From a checkpoint of a small transformer trained on Wikipedia: learned positions, 153M tokens.
Each number is 200 + 20 x the weight over its row's rms, rounded and kept within 0 to 999. Layers, rows and columns count from 0. The size before them is the row's rms in percent of the matrix's.

# layer 2 MLP up, 192x64, rms 0.336, rows 182-191, columns 0-63
105,226,198,199,234,182,213,218,178,229,167,210,216,205,188,216,176,172,203,222,202,192,195,231,174,214,228,186,182,183,181,214,187,218,214,205,162,180,190,180,208,166,224,176,179,158,187,218,212,191,190,203,237,188,178,191,227,184,203,237,215,218,219,202,200
090,186,200,216,205,207,198,223,205,237,213,213,201,208,173,223,190,196,219,194,190,208,190,216,158,172,197,176,160,235,188,188,165,233,190,214,203,201,195,188,243,190,178,192,169,172,167,180,233,227,184,199,235,209,206,201,198,217,189,207,208,215,229,178,191
087,219,205,199,208,197,188,231,201,211,177,154,206,167,228,202,207,207,181,207,182,201,171,196,151,179,179,205,196,227,254,189,199,184,219,198,232,193,199,193,216,196,186,176,232,196,207,161,217,215,174,184,192,206,207,165,194,201,200,214,227,202,232,222,203
116,177,160,182,181,195,217,177,181,209,229,194,218,184,203,227,227,223,226,199,188,175,222,191,168,221,205,226,194,226,213,189,202,212,167,227,193,213,212,225,214,200,219,204,214,199,221,171,188,182,171,177,214,221,171,244,196,179,181,197,195,233,210,196,177
083,178,203,239,197,218,210,193,175,177,222,222,185,226,229,231,233,216,214,209,193,206,178,228,192,203,182,199,188,212,188,182,196,199,197,210,192,193,163,230,248,171,225,191,179,194,246,193,192,209,194,168,194,201,186,214,174,207,197,196,186,216,208,247,201
102,184,224,230,228,213,209,203,219,189,191,192,188,183,174,193,185,201,182,196,202,147,205,234,184,220,213,183,228,197,218,214,228,200,228,195,223,211,192,218,201,210,194,206,181,175,210,193,241,196,204,163,164,170,197,183,185,171,225,214,173,204,215,238,187
118,216,208,177,236,189,183,230,216,223,214,191,238,178,218,199,220,156,209,204,232,248,179,212,198,221,192,227,210,192,215,207,220,188,191,199,170,168,198,195,182,184,226,195,187,203,228,204,181,179,201,196,222,186,215,189,211,197,191,170,232,224,191,207,165
101,177,213,232,194,193,221,191,238,179,224,186,220,188,178,166,171,197,178,195,211,173,195,201,224,191,197,213,208,173,229,189,216,183,215,197,203,182,172,179,171,198,225,239,171,213,214,195,195,228,197,180,194,182,201,155,196,208,224,171,234,188,209,224,207
105,194,161,197,186,172,217,207,217,205,210,178,221,209,174,234,170,184,194,220,195,211,173,197,202,179,199,183,193,224,243,174,223,189,202,226,207,175,207,173,206,189,221,215,165,190,185,188,226,216,185,197,242,205,195,173,214,228,187,201,240,215,203,204,235
088,215,207,221,196,204,250,205,213,178,219,186,181,198,212,188,179,201,204,200,211,173,229,220,234,208,197,231,222,188,207,206,224,167,231,235,204,178,180,218,207,195,207,196,168,185,188,179,219,169,152,205,207,214,199,216,163,209,195,238,185,181,203,205,182
# layer 2 MLP down (transposed), 192x64, rms 0.369, rows 182-191, columns 0-63
082,214,180,214,213,199,190,231,176,217,221,178,185,203,217,177,185,185,224,224,218,189,190,210,178,209,191,188,217,193,187,157,179,215,191,197,163,217,245,198,183,200,215,215,187,172,181,197,181,197,185,201,206,206,193,221,199,222,178,177,270,228,211,194,181
126,235,178,220,196,180,213,208,199,191,212,188,150,217,187,217,182,180,201,235,185,207,196,226,178,198,197,218,231,199,179,206,184,219,195,203,226,188,191,249,230,184,236,180,172,186,192,184,182,200,194,183,230,214,204,184,211,156,191,185,210,234,203,216,199
082,200,170,186,173,217,211,198,185,224,225,189,189,233,142,232,189,200,198,171,207,183,226,228,231,175,216,173,187,202,170,180,193,206,193,201,212,230,189,237,202,205,206,185,173,198,195,203,217,165,222,203,217,213,189,234,210,194,201,215,231,202,197,177,194
105,195,170,214,215,195,196,231,177,223,208,206,219,201,192,189,191,179,221,186,198,211,209,228,211,204,172,232,156,190,206,206,210,193,178,224,145,220,238,171,190,206,213,189,217,197,208,238,221,219,186,227,209,190,197,225,191,208,189,172,194,174,167,174,185
069,198,197,212,211,207,176,172,181,230,208,224,179,182,218,221,228,185,178,189,199,220,175,218,201,175,206,178,199,216,182,209,181,157,201,192,220,208,161,184,197,226,221,167,206,192,185,195,212,167,207,185,235,202,217,253,179,220,212,228,191,224,184,188,209
089,192,222,159,197,176,200,225,191,183,223,226,180,200,208,192,209,210,215,230,202,221,187,163,220,182,201,213,206,208,203,189,186,178,165,186,192,181,201,187,217,170,194,204,160,216,240,199,195,188,219,191,194,225,185,210,211,166,232,210,228,192,171,235,236
101,220,180,177,205,186,210,228,139,201,175,231,232,175,203,210,205,195,183,218,233,222,236,200,199,216,178,178,215,208,204,210,196,198,190,232,219,169,185,207,168,174,171,214,197,203,198,222,208,207,190,199,191,176,224,179,193,188,217,189,212,214,186,225,164
119,225,226,205,215,197,229,228,195,211,205,198,242,208,179,199,183,182,223,194,189,187,184,186,196,191,163,215,236,192,213,176,196,178,181,230,209,231,213,188,218,181,209,189,188,251,205,171,165,198,192,188,182,210,174,178,210,216,222,170,216,183,171,208,179
130,177,218,225,207,237,223,206,203,187,213,199,229,212,194,186,171,202,242,233,208,181,205,226,161,231,144,213,201,215,196,216,204,193,209,164,202,208,202,228,210,215,176,206,189,211,193,199,191,190,170,185,181,205,225,205,182,195,210,188,174,202,164,175,181
090,210,224,197,191,211,213,158,188,207,196,194,231,199,196,218,188,230,230,185,186,184,198,185,195,200,236,214,226,201,179,180,170,193,180,201,210,204,225,207,199,228,192,191,166,177,216,213,193,245,194,222,202,189,223,178,229,196,217,221,178,197,156,217,152